{
  "head_dim": 128,
  "hidden_act": "geglu",
  "norm": "rmsnorm",
  "rope_theta": 10000.0,
  "rope_fraction": 0.75,
  "qk_norm": false,
  "attn_scale": 0.0884,
  "init_std_qkv": 0.0248,
  "learning_rate": 0.000669,
  "beta1": 0.95,
  "lr_head": 0.00562,
  "doc_mask": true,
  "max_steps": 8844
}
Each number is 500 + 25 x the weight over the matrix's rms, rounded and kept within 0 to 999. Layers, rows and columns count from 0. Numbers have three digits each.

# layer 4 MLP up, 1344x512, rms 0.028, rows 89-125, columns 128-255
486478518482517500504478493535498485524521471453481495536529494496456509504524533502497499496454510511493523472469512478540453489477474505512505502492491490555535508498496528488524521462547482533511474508490437513474526506511518511483526493508522530486545517467506474478514511472505466520476547496508519478464476529503506525519495460524521496496487532504505446489484489552509489491493
514517484532486517530460506523505507486506518546505525506489535519491498522510474549507516499475513506500489500500519514534506475530500516543506485507519557514508507476490487468506486515442485528534483458494484522489476515491500517475538483465507502513503515524534500514519534491497531475503460479504537512502451491515543437509517497445487481502457528500488486503474493503477492519490
486513506481466465501479513499521560490461481468471495476476509530495476526489507491527507508482492502484520519495508509498481492483533513520504504506486467475510502510536516495523508534519519536485484481507494486517528501502535501532523493503494519513476542503478546512467522499517467509502550546508525464528519535488474488517536507470494573550463527509530504475503565533463513500515
491482494532499475511486540518506478482545492501524532457488511504504475506516485513480479508502529500517503481512506462486447503526487513524458451501477507462512481494509520476490469493505536509498521494504517500484492517547452528474500516537477506518533505471529509505526483505522481509493524504507513476530487476462514478539514541490509526510473516527500493523529533517490506502471
528460500491541492494457502491545458494521518494532509459505442502462502507531494491525543509519487490445536487501502469489499473508509483502466530534484479462499498498480512491490521489487487467490511474506520526482478455526510503489494527472427483503546520482534463492504466472480498517509508487455448526507472490442453467506489511444510495529538491516466484544500489495510521502471
499512492534485528492528492481505495547510483480466489475492533495532513506514499508501471516483521483502477529537500519491478506492508503506473543517477517527447466503513535528490461496490512498519538479483515506457511495496503500492540527493523489516484477497444482512500465493472518476517487472545463510479500481498520528468479501517501532503481472528503492463489451489503479486493
524526499516488494529528523474541502521533492525476553524515508501485498521512482528497511475498506531497505495551492463529512486478464481508517474519543480507453516518495499520482529504445506489560467520502499477529544513491502512527530556527493491503486476518500492482542547534504445498545483499474478532459478475542492495453511541496502501507489500463495448487483479521513490513473
484473476464455495525475494468549482501515532474534498501546479501508529533509542449489520499581567499497480486536481479465495476526525484552541494512546502438521479494479509555496527502526551523512483495554521522453506486508521511536501548534522529466499547472514510472556519517521510493469542493487508522513490500506498528518513514493483480468518495511499462469546502492536530484507
501486521521483504513538514510553449503530503485499518452510515536514497494445495510470511525478486498541494482556496523530471504500518468529529477484519481537502514495460496493500457516502511490514480481508446506480470529503514454502534524496516545484524530481546500458466520504516510477536539472480458466502501546474549436514470500465512535515517491481505508505525482518440455469491
532534474510472509518516473480477530540485479497518531490517521499452423477523468516470479456496506470494490473502481465550470438466514483493510481470480544489565485518497495499469497519455492522497492457529476534491467484552529493469484508504500504484491506502500460561480485540520483507500530504501519484541473461518478552519534528569505479487531553506491486474458513513509524506515
515490517527472508503512488503508493546501513484506549548511495488462529468550494534498531496500463554488520506479479465486514486522504433480502486510511513536508488482495480486522481528509560524487514501523515476489478497503459497499493498476542506477500487476554532530489499478514467515517510493509479463484542490505481496436506470507510482487515498501504478474487495481497493515520
520498462498535496484530563521476469429513505497463536492477499498519450516514468472533475517531475494494526509490462483502503480520459479485469512480548443534474503511508503447485501514498487498531484495507499474524479497534492472477464510500480465540523538522502514491549471496537464529504476450473488527517465468483492484518502489496515519437496504508527451487493478476494500496480
519482504493529478499495470518516469543479493445471508500510491519503518498486506530498535482493492463474509472486500499526491499466506488494518509487507466508514517497465529483516493493509475453525497486494522504478502502525497465527510474499506506560478530484547504503461518454469491496490489492474457529500469487488510503527484483504493492452534542520447478472519480473494475491522
550451457505515508484476502523480503478526512499494505508513537488500530469520484509510473530484508507529495477504509501501478439477513503471469531500512551511506510476499504465478471501522517518518570518482511471522511507546497505514520484509509461483517450521487484532520502532494516495496504467507497517476490468510544521513507466494490480468472502494491475503486528480538501473520
479526531488509515500452495520469481468502504506523519480501478505465503524544517462481518446518487473469493503505476545488509531521522512503483514495505516465520490504511504453501520507517489517498488493511498490522455498527501526500476493522497544532509558475523518477514480504492492501542511493504490488493510525492522523502491520502503497496495511492494501483496496510479495524506
484513522489519464517481522526484533500475486489438472509484506505504497509494520513469493516513519491502474526526528503543487512512485536528565510515497524491486509489514476510525494488509469475501479518495494467475500503511588478496515522526500497486532456459512500530472518531480487483472498465502526506507521489484545505507490494459495498506427485520465507527523484544500464504464
493514499521451441513477518476442511495493488535476516528516494481484500512502452497478510504457510500462496475509501468478511478522474508508503490492479494470477510488528478503511477522490481484463489532520466476515516533501525495535505509505500515506504487492535504542511483524505470497511509549520478498516526528526503513492519489491437495504485490541478516524521545504502522530441
472518489499531501515460446498503505545511520511488528546517461499451464474533489453544562502483439500541486522514488491476487496533464504498503474503502472498488510490480508491469524506471468497523572506462545481495457469520470485544503461508443452501492498514490497515511474507488485533517511454545510498561434487474478505495506494494538467517516575520512556525512527448478516525516
570467541533526515451516482500491532485514474516499475541488506511467474510488425515450498504481491519486492523518485483509492509535486493478472510472476479491499507514502473514518513486512467461495486493520495519485491502451507532511525520497502468459476478527536515487489453487521499471498492511472471495498478514515533531482490520503544504522508545554494487486500480501491508536531
432483504481458501488509496479493525472534497524511475477527482522489507522495516462506461454532539514522535496523481541501537496456508497453514467487502542465490491466516517485511481499499513542473520546522467502532502461509566517514491501476528525505514503524517455500525463527510479530514522560489472507533536489517535473485500518511507484474484543574525516531521476508498503498518
534518500507498483447505540522505510470527557510497503486428508533521470498501527482544514506517527500488482506495497516519495474533481488475505504560524487484486462490473501515508511464482491531532508512478513498484531510532474511473505469541512496489491539543491487476503428513505469480479541507490458491512475495518482486493513496512566480483512508516456479536482476523490476492519
496544482545520532475504492495460482539479537522512508487459511461487509506510533481499556510479455523530498529540476552496507499482502511442512474524482498499534535504502509508520517514504503475492473511455485488534542413510526498529493453452524514461463484492469511484435470516482528486536504492545474514464484517541504528511495489510508486481537521515498478501489494463490530556526
497492517469488510480480484492527487509499544477573464518477462489490509508477480500478486476494483520493502483461477511489516490475494528531504512523526527476466496523511499480501446483472483499474519543468512526449489495516547464514478479483539526520551514505485504527510482524498526547494466511492537499513492486529515495481505512495486508474506501464552524527484475510525530499516
541504481482497512512536522501545483483473549516502500484492508519492516466522511514483487489510504489549489485522494535491498476515526467519533535469507505493528540501487519491532507512509467551479499500513489492471506495524487511517487504470452491539477521567491490485498534515478537476512455493470497480433495496509514460509464480466523487467511523486468495508516498472535478504534
472519456544515470493492476532513494465479564491520514500483486460501453500518437500515539469500493528514544494510482500524502501505509495514494491517478482493494539518508536502525468466448475484480490465517493500558500490527527502493512562464505513464519495496461469478525486520527519507540548489493505516504505487480491487522508521479469492466531475482547476548513497493512490487488
493480499489479516476474488505507537499494519533541468494464510485490538461501464472513512496514484441481506476523513484516503508469486487504491551522506540464512518462531479483482510521530476478493523524489548493491511487535503524522495531477490493505472470510469485465490559544529509470517481505525483515456498522490527484529485506468496460513508516498476504481534526466515522482488
459532529495457503525517525543519488511510503520509480508485485544469516504510494478472512482511483468468513511521503512508518516488500462482468510491461494494446455495491509491536472497512477498499476498511524521521453459477490575512527499506495508523484462486480469489476474511496496502483542539481521534481516516523453468502485495461501518503492477526560508507486497499498469457504
505492471479500521457483522451516511523534492512516504498501470512473523486471522455486498520565475505482511500481476523477479494517464492461515529458495456481471503544507496498481492496487478494497506517524458460476517457503488506508511503465516545505534465500458548517486514484451487496500482475479440496487579515517545487471496517552497492516489505561500523460558494533534513514545
488487522512514517489468455497512510514455507464480482543493479467509532480514446523481483522487522502510506524488480538500503506466480493489533512470501512473484516496520506463480483482495523536465526504530474504505488480521499483537488519503468480457573454471474523545482458525480523521513494517532515531505506505527516487485497498483503502501458502487510492493542461536537510535508
512487530516513471502528474505531495453447481514529464514481520465504539488507491467498535528557489490504486468496545510515482501496524520486475490501452485496470481488502515489506500509531518535481545487478512487516527497496538513458502508509506522513513508459471484504484497472508464524498503518493490492484518494453479475499457507442511515503482485506446479509499520497528508468504
526473496527493449519483493484523480509485502485473506498525510488472554519479498536469510522501483520464492475478504498500474513504528499510475471519489479470494504502530497479529490480503534493473498446507512513488545466525491515497473541478499527511547506477458513505496512451490505494486541475458491529476482446477456450495495531503471504500534514507525467493513496491503488467490
510501473524517451474476552491489510479495511523489548521497483508488500484482512474507528513504525501468497478505480494495489457507515490467546517499505514551517526528494487510514449486538545489456507528506500486516501504478502479504482502470478525518561523520497478473518511511484490534543476506502481495504513548489549518493471508449485506478515530495479499472531525497498527482540
483483522489484499480492532486476513513514521505478429495472481470487507469491474502505511486470511489516544496492474483500522506488502480478531484495524497476510489500495458533507477507482488521506502549466507482460540455527514497495518515492479443504511497509464489473507493504470493527479481472460462456507509536493485476490509504475531539517560536474488487470508498502519478505490
484491516500500504507523478489543504500531485525486454504438471547542522537508540464461494518500474482504507466526478472490506519460456526482495482500497493464514492526497544514512562516476514543536505509483469460534538495481460502500494479528498527525508519487479540466509508484488485491542520529468490489506513519472484512497525489493482541505529482494531526514506473472499484514491
479464539481534505521501472513524499486492472537492496476477432496494506515478428516535534502530503496511522499510517537542508486504568484492495504535511511496483511463500461503459494490499520492476508521510456521532545511516510501521483634475423512489468522465481501462520499532505482478510525512502466516494507508501522465483480562518519532486520466475517466501541517511466515488496
507485545526483490470501428497496498506519497525477475505481490522507477476464493471510529501530509527516469508514504483539502507474533459448502514517512527510479481496506468460481505551484460503499506474454456510539519490516532509470485508503497540472485485502491507476523484475532481496484491528540502494514503535476512493509496509488484498490491501530455511495529497484509492481500
506472503543490505542517511479513494487502518528442498522496480489479523514513511511491491495497510517502492441477462524449483505520456506473493460466499498461500503556519449521473499490483526523494486511495480478513510511460478503490496505476463490479500536503572546537489457485510549504513449510515497482511475474485467498507462524547501549529513493493498503482477420511510535469472
# layer 4 MLP down (transposed), 1344x512, rms 0.0252, rows 89-124, columns 128-255
485497510480483497500478470513509538508525490494504472460476491515525477488485484519508517496543496516482517509531491501532507534500549465493469496504492496475477554539518508501456492455508498497479538489500491554487492468467524456498462562478446493509491496456502482522516501526486533534480506543495473501499521459477491488504499547539455459493521468523521512503499502541514523490500
526519532476512510459445464516483458501502484483499560520492485480501501475513512483477463486473509500489480482498527508530481498504491492506456479497575518540537504502503503464494517483479554503515456487516469554510503478487523466445532478481498526511524527464488478497534512533464509507539461498496493476511476491521510506428468473529488517479497502521489506534512528532464469471472
489491471500486522524456467499477497506496522508522503479526486507502503483545466510465502496515519455478488534500579501511487557513490492481494510489497531503517493501504530463460540499491481459455519497540545546500485457504512478519467530494514468508493475439500504466532469518518500533525498479492498490522486478481478462456509514524532483519495515519515487540480464509476523504504
506543513480529507484549463445506513530451505497493479530527479493471529480506496504516505491537485485489516481496521532496544505491526494495545538503497468518475506494502509493501551502496477482508472480496488488527522481473507467522519477468529488487484504526493506496462501492478523479505462490493500524470518530544473503483469462527509474483522480451478495488484459480497500502492
505475486493440519504435469536511490500476482506510514454515494507495559464467499511561528527524483470476482524497479477512468500495473455488512546530532489501493484520487522499461474502575465480522489520496528516459471496449475505466513460552455542500514474471497455510489471457443492518520473473477506522496524476497448520522493485460528476486480495509497506523506471452495478511502
472499501467465493471532498504497483501507494525506502501493480510538493546493532518497470503512458494501530494494481519519511505491498542526506499497526520541535507460501513524507528488494480510557526527494515481517488497513497529502517494486502511541517503511528472488476526497489503517527519464452476499481491517482491481525503444490495511503493520436492494506490495477455519474486
487500499507504532517504525527531506480513491519526497527518515500482529512503508481511491492518483500516492507473515524496506434535476501466490491449503506506489500511475496515478531469488506518491496526473484495525472496551449489493473418511493518472483509515515451463508520453490516469530506471518460501420479505470477463520520443455510526528515486523494522464501519492503504514504
526542505523549517493505501530453535504479464543473483498445482499495468480469477551501503467431452495521518518448495513549472480496484524460453497459463493562496496522536517461519479512454461481474502503457489468501496511495499501474497477495475503544502476523490500527457477496451494514505458514503486479485508484481529464512473455525516522530473515490491530535455518502501430518511
468508494485534505498465521487465546504482493521503472524468492459483473508566505458524478476546517484446519518436509481479524505475473535496475520530467504456491505507527513510503547504487486498497536505507575491496538501509492521523490451504465472494459488521440520519533471477487499503464444529541533542504527441519479562490509493527477473493490525490504518485472512470538544507523
439516479469499447456490466457546544548519442485519554532458468506506528467507500528488477483487497493489525514502440490474506471471509486496525453503525522506489472508499512511521466521509467476519479526459498540497508497513483505493532517475440511528530488550501498528470508554452495522512498517437564486539507501490481524483468503493523476470493475528492480502507484484536527514521
480481548502524501478481492519503471501519497478486520510499456479486480475531482498468517497536480540470525515471484434491511500485485481453519499498486523525532484521507484481519477512475537530443539498458495491520495502494474508473453496457515516514527474482513530500506472492531491501502525493500497472483553476495460491458462569512468507452505481528488449522508510516504522489518
499515505517506527489510523516503491532502512488474492499560482453503457495502457437495537502505490527463496519496504503492476516500484506522462509484474493449465471507503545506531529461498464472519498548499517513532504493498472469451489457466488446468486469491498457501505443525492472559439487511482480450516486543468494447497475467449478490525502495537472513512511496509512501536497
530463501552455540543545483496494488537488476479532502472528498503510540456504560548516506545516489525530478493494496524494453489516509497496521518500493523485492477473493549523470532463525515547493470514493489487500496508500486497516510514512523469495486461514472480512538514520532506491482542520544519489519516530501491450499479506496507518503491469464502481507478527518473535485518
493521498498478454496507494468506519505461498470488512511519483507514491496494485534515501504522582511521530503487496497480505545459492470507515492517490468477525505545509496526497551494503478493488470482528509483514493530490525499514490623500468482530507510486519530491515499509496482481486527530484487496507455521505468494506500469497495513543490517514506492532515486504497483488467
506483511512510534500509471498505489518497506492495492486508480499497487525510496474510489487496353492473496496514519516497488476499501513480502511487497521513503497490497485519471477512488507499501504511411496514512500464485487511512507318469489499484484507481493479495475520523492499501513468508532507492503514514501504504495492571528496516502501508487497479488483498509471490499537
514484492446514487462533513512498524484498517516421475507509506546509546489452514477529468524485501496496480508502506525482501461513522486492576565489522548536499471457472456489513486482529493525509494506497458492524486477511497504467531454483526521457501484480538541510499496484529482488491518441511509514466506523473487492521491518470488549505479486544493525442528486494475478519497
478474493500494494487455506516588497499511529506516521510519481547495435486497483545528484518504474462502491507491477487493520503530485515537505521472506523498518521517492493492493512509494502491478491477497492519493490523489476482483507471524489468501512498475533535528494504517527467511492508453504474540457507482504502524482517514524513515504474486521487488445472461497490483494516
479491507463503487501506503481505464454476481489470486485497469531518512476535495531508509491468534498502512477487469520534494469472521506487515457519503488535476509523469498525528456493522508505488496480501505504504503486467507467472480575461511520507493490500508487498491555488519471471504543561472477519449519475519531526487478505492495500475507425524493463525494491533501498506459
551506470489495507483483472495488521520524495463485502460499490504472518525502498465489496454498465528519531469505521502478471526507514484509505498499457517508484504509459513497467529482500517497533455483527489486468470495495499522500493477532509509491460489483515517530515488507493465503488522503430496502532470500508486489508531434470478483502518508518512452530520546507535512517491
497493507497511489495521463515481492469470482490500543484479517470508440518530530521538500501573525531513520515492482494470508532493471504496472468507499508497492485417481535481541492516492520516481489485422511493519476495479507462516471514506509483499522539548500539484506492487452505527481518512515495505531563496485534488520519522467514512498482508473491528536489472520511515535529
461500502484496497523499496453488519537462436507523501494559517484457515504501480510459510488519485478521511503512507458493525513472513512485522503454494514502520554485535523479493472524505511481451493494528480498510439505493506507528484507448506510503523474461502514517515583489494547484496467495518549501514487504478496516504487517488454506543498480485540532467522508470475528508454
534456499470469464536494484500540494449533485480471479515545475541518479511458484509475424511512533481457495475460521439483508489492500484539487526474507497492474495506493480490475494480514493520510527483530500505471443562507475517496496521523487482540530496524534495500564513477520475512472485519472533483520527485454473469473520524474481520504455469507515546510518514552483476441486
497496497516488485534492492532521481465505472473452525514522498527550515513493516471489515519529520526502481523526495469506488505495529502496520528473493500531513482483486497498497496505547494498505489493504485482519496494520499511512512529537509457505503481512521487474534513505500501485456531520497502503485515522463478494482449526450524503513481511527468452484470508506482469494491
503449506474460497524496460530504508507466542487490533456482525538515545503491516478520478513463527456519531487502531493483475548481497519476532530493474520518545517543497474517502500471476483519520508503466484495497552513467463490507485478523496468495479489493494515454504502477474503531483485510483468515520454504502499536492453471524529469482490520528500490503494441497514498509533
530492542524506505496499518471495490511482518486528490474513510497480492509513553508518469509468484497506530465492511513477488529475473534538514505500470508497536499523492510500530490518529490443512485507484492515470518456492472485478518478558538518488533462512474495513479497490470502519537502519537518511492482523504508512501499474505508511511469528506485484508484484493504517505526
519494499499514488513508531494465451479517515481475523515522509525507505530469514512495480505515508530533466490473505547509475495518514553501506477488469474532500508532485524509529480481478523494493480489513434510503490487473496481480506517546526496496523521478503545519497464467480479514506492507495500476530512485519527511497486498575500535460511493497496529517467459528463457497508
512494506535508477478506536505476495526516500482513471475496466521513490505492478526531502471499465467488476511471516517485494498485500515504479518493451474512496483462523538520504504477467504506495485503524506466498507522502469513502514557495489477508504479511443501521504509559504495498524480532482478464525473504563495484541499491484496513489489508487493543507503489488519479511470
558503513501508513476486461491480491522523518528514489496524520488423494525495540505481459494434446503506519480507515479499467479552537506488507509484467548502519488495485502498477462526518510515510467513461459527481505463523520492493476444460518461523522470528515493502474514481500459523540482503506445518543498507527473489494511538535507492519487521533502478483520495482468468518503
500529487503491505492538524501497474498575471534526510452523508484477473530473500467514508491478499499468508481514565487492503467517518530538443479544499488504517490498488478499530513510493444508538479496498487504503509491482519539483490479508513510543453514518537491453534530503499461513518523500440508454470508481467549500503516482536460507482536533485481489494491526485521476464455
474483509487508520499475488488498493525501491512459521503497452554489513492487525516492500481477495485553502487454487500479451498495514457496516506490525519486496507495481510491502526465504476511488495481519492484502525504529527496533513524472450500512517517522534511471515494464489482464549531485465475485519516495524518495525517495526492517536497480499476531503517515540473516534474
505482505505510531498534471489498524460492498532511454528535519508522466485511531525552503526531527503528498483514507473485498508540485471526488556475469528477502508492488483505484522557456477497499479517506532470480530537472537496499538457505530491507476533502503502518479509543479542511490472476523498536509546515505484495494486492511484477479467488502487463549511514523556505493480
519494517511498501547526424490492469538510504456493485512535498485483497460550519517511487491453510532520500483493502475532484536515522538508463488506509484474489469485501540488510566540432492498550517494481477509510511475500486543528519508497528466456448459462484522515451505515509503504462505495487523517528515460502470509514488509502494475514486463518521497485511534509522497508431
500503510470498512467466512509523516482464526459521507465487520511460523479494518507509522553472471484532501484518547502472470491487480491510526464513516482509519488514447502528501469511521516510496454506494518510508509486512491509500511468464516489508501473501500483456546472488488509504512522501533513465481447502498522438448494507478517492565485505511470473488500470544482513534466
519532466516519471496523525494519514484552477498488464528464500504509491494527492511501539446513475525494509491539451510508527505497501506485517476530500482474486484510511496518480489501469513482500480497512477511482481513482498510486486505503449452504517506497480495507471501526524497480483502500511481488515508485465504518458486539500496508527513455444482511528492506491565492494480
502537464518479495480484535507495498496498545454517487500511523500499502468520553487495486496500473524484483490470493440461498511471459519529491471475468492524512495535489514519506503490515508506525468477500541474500443499512509507486506413535556486504497488557494497546479490475489536522498483510511557473489476510482487551475516470499477477509475538491494524499478486488483460508485
467505472509497515532506527449533520517528494491486500518535492520507498512515528479511506514514503530482465541485487490552529477498484512487501501499514531522503475495499505466512531518457534480517468494460512531506503520494529515507518463486526492511498514474480520511503531478506503483510498500535551470487482442525499457452536485478479498539525483506505479508523517520472532532491
# layer 4 MLP gate, 1344x512, rms 0.0286, rows 90-125, columns 128-255
462464519504495462458462493480503527501529515504539483492530489492498482466535515523508486507469491455536503517477481496487514472517506495506487500494493518502499472546454494529546492484498522472488501529513489481470487501502506553526497500500495517515494502456503511529459493519448500488478514561509501483485526481542466509520483492508517473502463422477468531553511515474494467532480
525480527490521511475492478485477498472561517514497518518512503500497511501478517488505485515453501521492470498482455463495455454493493477517510480512489492522511457503511470498514470524461513532497508489482445454480528499504496508509499507508496504476486544542502482476503493513496528484491477505471495481482508527506504502529541497476473495462515480501491492443499495468502481532521
492513450537514521533501503507515546540505469510556501522502481497492455519545527511475482466499485483546489502539545517500510505508531518473511471503534544503526489527499525501464483533486542490467497489500525511490465488488486510531516470510498492484528459477512527524478468506536496543465510514522507461496522511476510510466506496512529472483479463491532514473508531492459463530497
477511516488445528507494493529494474522493475515476477496503572510520519452442507531506463507489527519528459516502492490506497545478509490489520497488522516500501459462473516508498485496527463514519488525485518512502492530454464478477506464551533531529492478510479483491490487500478490502530519517517538514508529477525491529500494467481531498488458490495508525497483525473492477500505
501497513435515504479464516515495447470517494508515497517489494524516474500519551494514487524476464494493531475498463496534493490513454494525485465503546485512557522506490461507522531512487511515524508509525511484527468498517504523510485465528476523514543505499561506510499515472492482515518511504416520506494478492481499459556502468496504485526489523476477510542504540500508508479508
478475516493513507503481512532520474509477521552540478514499518490479549537489536491509468488483476509507507504449502497514492469495494509482518504471511504486511517496478492507534488491489540485507483530452504517492490474535481505489469501487519533492506491508485492472471506479474533456489484462491465506449475508482530479560495488486510499502503531462471522478490474483522524526508
485519501499473459538556502488498526579515500473474476500504484495444504522472529481441513491478540468478520535550495512495509461512522514499539489481502571494480463483515518508467445550482500506446483518518519478491474512451483522495504507468463463503513505576511508472518466525546492474492468536563534487524487529498527506477525536546500476490514494465513550485489486476474518503494
511519498521502485465506484531477532540532453483504511512459511484508507523547524522492511491480503464473501524557506490497556477529501525492503488459493592508510458529520468538447461562533501509467543496519485522544444516474462485476499531475482486450507495519520488524506485545544500506488484552548538490496532506526557528482493522524497436501474502517541543463494505457525487530480
503494454508449500536525481457475476529418519511485510465519479506453501550495526514434545485532513484521540485497505490504484512540483468507485529522514513496507486503489499535492515498503510521538470456499506454530448515531509480539503502526510559503493486511481510505522470474498506446521515476533510586502432483532473474534522446498568451493518502497498494480451485484447469446531
515498478524463534506532498469479492510503519548508520499496536471458528453556496542508483540502502504526532460485523514499502516539479476480479489497490508481507503514480497485529508515515493482534493488504515472500476471511491519487560489508507504477470483500472477504476495481479472470501483521493459492521507519480502466524515449490504486542496484497468507506494480454496517479475
488531482436449506483528493505482526495515542455532497501478518551463523508469539536486451503479496523502476514467486510485460478483522486489527497500535494510494502501512511487480509486462512519528499485518484511496478458512459512493477507519524530524482516474492555502487528497545531532505490478497486513470497488545483509550462509533541528483488486469511453501464464524492479466534
507488500512481492540526490480524481510447531481499521498516490502520536513503523512508491508483485542516494535502461510497493529550497517477538534495531481496524489479490530527459542495448513531526447493506492500455500501462469503495501523545531488490548468502467482466544507525525523508492498504505510523487526496554486485500489517484548487511478498462508482490502517521494539504482
512512457483451441515509519454516528492487461460529484512539522504513515479521481545526519518504530556521523476485542480500478569464531497480506481540490485536505493541485513530492538475509502511481468529487517491543511525480496498547515498548456460525499489497488530477500518509471510487481507550484480478482486512482445502492470509492505513529490498476491509539484477482509463503488
522532510496466478480528526478513471508503505494522485499532548493488546488510500518510501522473516505482501509525506502445503480474494554502513500523511499520504503481489485513527535527504519463493495533501519458486475489494519514495502500547498475515481478517535528519482463466507517455508491523524499501511489508499492442515509494486494503534479490496544505501499468466527506483494
577447497477506450493523523459511471482476532492507527489514512551485569479515505474515461500494492556504493505473482488478479477476486519494542524437539501525499482487497503510511477491540479486523503499485489546498464516512460517490504511536482473509527485491483522443469521491495482528515492468500422509521494463486488468542505507518459537502508505476478470494529493513493533499505
519518471540481552499494462502524476494519500504527512514482504487458493524488525523510457525482502511496524509506507481494479542470516489507500521518524479490533495539504524481496514496505537447543483463475504475504491475518487537465480517543525471487493511489513474497500472504523516512522467455497478504492507509484485511501532484510541490513515505511469497479511475478463492487470
487482496538477521533531514518468499485531510521540524537458499490522500478500472509510451497492499512544488451484488434507526496507448474516543487463544495537512506498504501457502537512481452512509497545449542556494512522507520518502508477546485501490489436443485501463530489533504553540507504453515495480529460520505500464506509458522510519483524542455528519499465519478499503452493
515504550483521551513491483497504491497501475509512505502495508518475492485487530522518490486482548539467484512505517539493532466477493525478496478490493480527518463488476475480515524487545501485486495499496484532454481480489494506457501470504561503503507500517524475506499490468494472489541503512489526513494509462528481540473481508444493482528453535502478517516456521544515483505513
496510524547474507511514511514545502516519522494523465525535509491485543493522514511506530493488538488524498516498483519533519478506458492488536516472526500523475509574511509508506518485502474483484460524490487460507515495522463508479506514560510497522444471457501474476506507517534488502476508517477496470490468514537470517473496500517478501517497434502489504533517494467491481517507
505543463504487445447507555524472540555533521515513517507476477533488494485518521504483491466492518492512500534554510458506527468460486522512530506514499539512546500476538533465473455502468529534434497492503533505508482550517498498502507514475543485493519461533495491460474489497503548503481535512548534475556477510508522522453520514500520492488536506497528539456485527460447510516481
498522429512483497518501503546472520549532457518502505501508455487471436507513531482468468446533470483524519526519556485506534498491504528505504487474460524502493475492482515482480496503470489489474514471502504499494517523491486492541515494476487501521513499486521505467504452494508475517489490523530500480503553509479513529510526522488506457501482509483509536533512520520478522522484
476470449519505562533507517532500509479543469519534537557542482490503485477501520504514477530541493512508485509485478482498541505493496520505499472469500476535544524488478491480490549532486532472511475495527520518483496507536498511504495472475510463502502488447527490483479537528458508509479484532491482493494512494444473508523475479487461515523480500492485486516493527535542503499513
514503481531516496534469476475502482515473517494525475459491503537481496480496467486507497505481488518490561475484520496487523560472512483526488525537448484482520507506502502525491493504458482460499518500505523476527550513474495463509527493534500506487463503471528541497505512480490480483523471494502467510496521472444469472467524488527502510498505476527533500505516495499473487480492
520497559508475527482495517462494475502473489502504499455508564488466501517507545518496472549504493480514512510494523521470503487475488524528520509477496507523536476508489472511490509543522459507508502525462492517429506480478509513478520484548521518504513470496450519519483501461474510499532476514518501503471504534492516473520524502537496542519480524515457536502487498475500539477516
459534482443497467533502509526493528483481478497492533496508505502529487540521509545534499523530481491519500520476495490509498450503495568499549459485473470497513466472509486522548463484480491521471465512520510531524475507466492510508513517455491474504540481488464560485481530514531491480442465502487555479536533497539482515522517518475533477470483466451522519495482499470457495480500
474467484534481502486521488480472509469490481539473459508540508509500493520485526497472487523530506543466504515520512448474522500500484442492496527495531505498484479538474504465486584505518516550473527515479550452491482501487459497494491494540528508515484533532510502481531506485509501449476478493522474483502535505521506514489488464505529476521515457500461516531453490453502467478504
495491459516489540497515489487511485519512500521486491498479491491493514483516513509543481531475510508492493517488487443468511495491477524516503502512487505517482493506484493500508470488509474526511520506506529451493506512476488560512511489548495529487486444514534499509492487518471530493509515510473496501539488513520458446498494489474471524480504513507470495495492493490509477498462
522470466500502474501499517485476482534477511531526499496483504470502506496537501478454517519495484476512548477477518480487525501457504488494487491498499485498528490484492480480535475594485509475489505498475516484481480473519483502538491490507487465459558497472461518523509468512501517496487471537501489495478506528540513483511541473464547507487494497533466514461529509464506503512490
512520487503533508471473448515530522535516511491480519493520477524499528506496542504498512508500476515485469484497477496500491460489487487496523494536550524512512505489495517500502496456506487501511514534521492515501512538502478477548523497477463491538467524494494518474513528484489483451548486489463496517495527507518483495517492507496470483544480476470481519520520500480509461489492
482469552499533500483502475480499478447495496516525519532509507496507461534492518468525475478495502495479498498509535465495503526539487455491510541502521505526492506501468528512514520480511505516478500519479514495484503479469522471470495418476540459479491522496522472485556535486478542498464504435531503529480479482526472503527487459477499502490510546507530488494445483464499494498547
514520492509513459447507544480531524490550479510532544516505481498504488520550501505503487493485446509475480502504494496501544490497463516473493494512480504472490508554525509511514502525490527462481528551502519442499502494512453480496505476479488493489524473529511475491483549436478462500534504531473486471466517483475521514512551463519486473515449500477491485497531488467501482523507
585511545531503485535476446538516500499497511482515488488469537470482532487473514492514506482479545515479537512474499484526508502495481527504507510473511495544523482525462513479505495480516482464492478488504527530484479522454466484479464532492522488493490495459470493494513495509504509503516538505480511506493489468547496460486502478556514483543515529480489508494530532517526500504506
515500500528466480550499506454494475514476504474494491518527487470515538518517504509474511523442512481462464463512517475455508509504491502485510559552490486530446506508509506560510519533519514476531537487506546509486476488464475500511545488459501482494499494486465512540476501502493490498462460484501497501491513452537479486500487489503493496502548503480523516519502498452486497470474
513478454509471503471532504535488524569527511522527536544486521553463499468508529517502462521526479483504503490554477485447529455495455519486531451485527530497511461475518509513520474541517515516425503579499501507509469477493501506502490505522471514471468497471489500470478514544524515504487500548558550501501534501540548506479558490531508481492468537468537530456455499507511462531505
553468552506486501475502441531490475499511465526500480498514513518480502474485480518530510497499496512527510471542496498469482509472496472519498496497496498496479480478495495496460463541527449483503533472502463497512512510532471503442495504509485554486510487485520492482507437479484501514471474540521439525512530557486520507511502502516509496480495498540485534486498493499540492462481
485519536497472540490501508538490480487525487503541498557516530514515491450521556483505497504435512512514456503504508508493531482510532514519476498496472528526475435517500503508528499542506530491534517508495484507475538572478486535500511516507473494491489511495534465513505530506524492519518502553519508489507530527481480497475498506515472515507462445455513539542493523508519432510481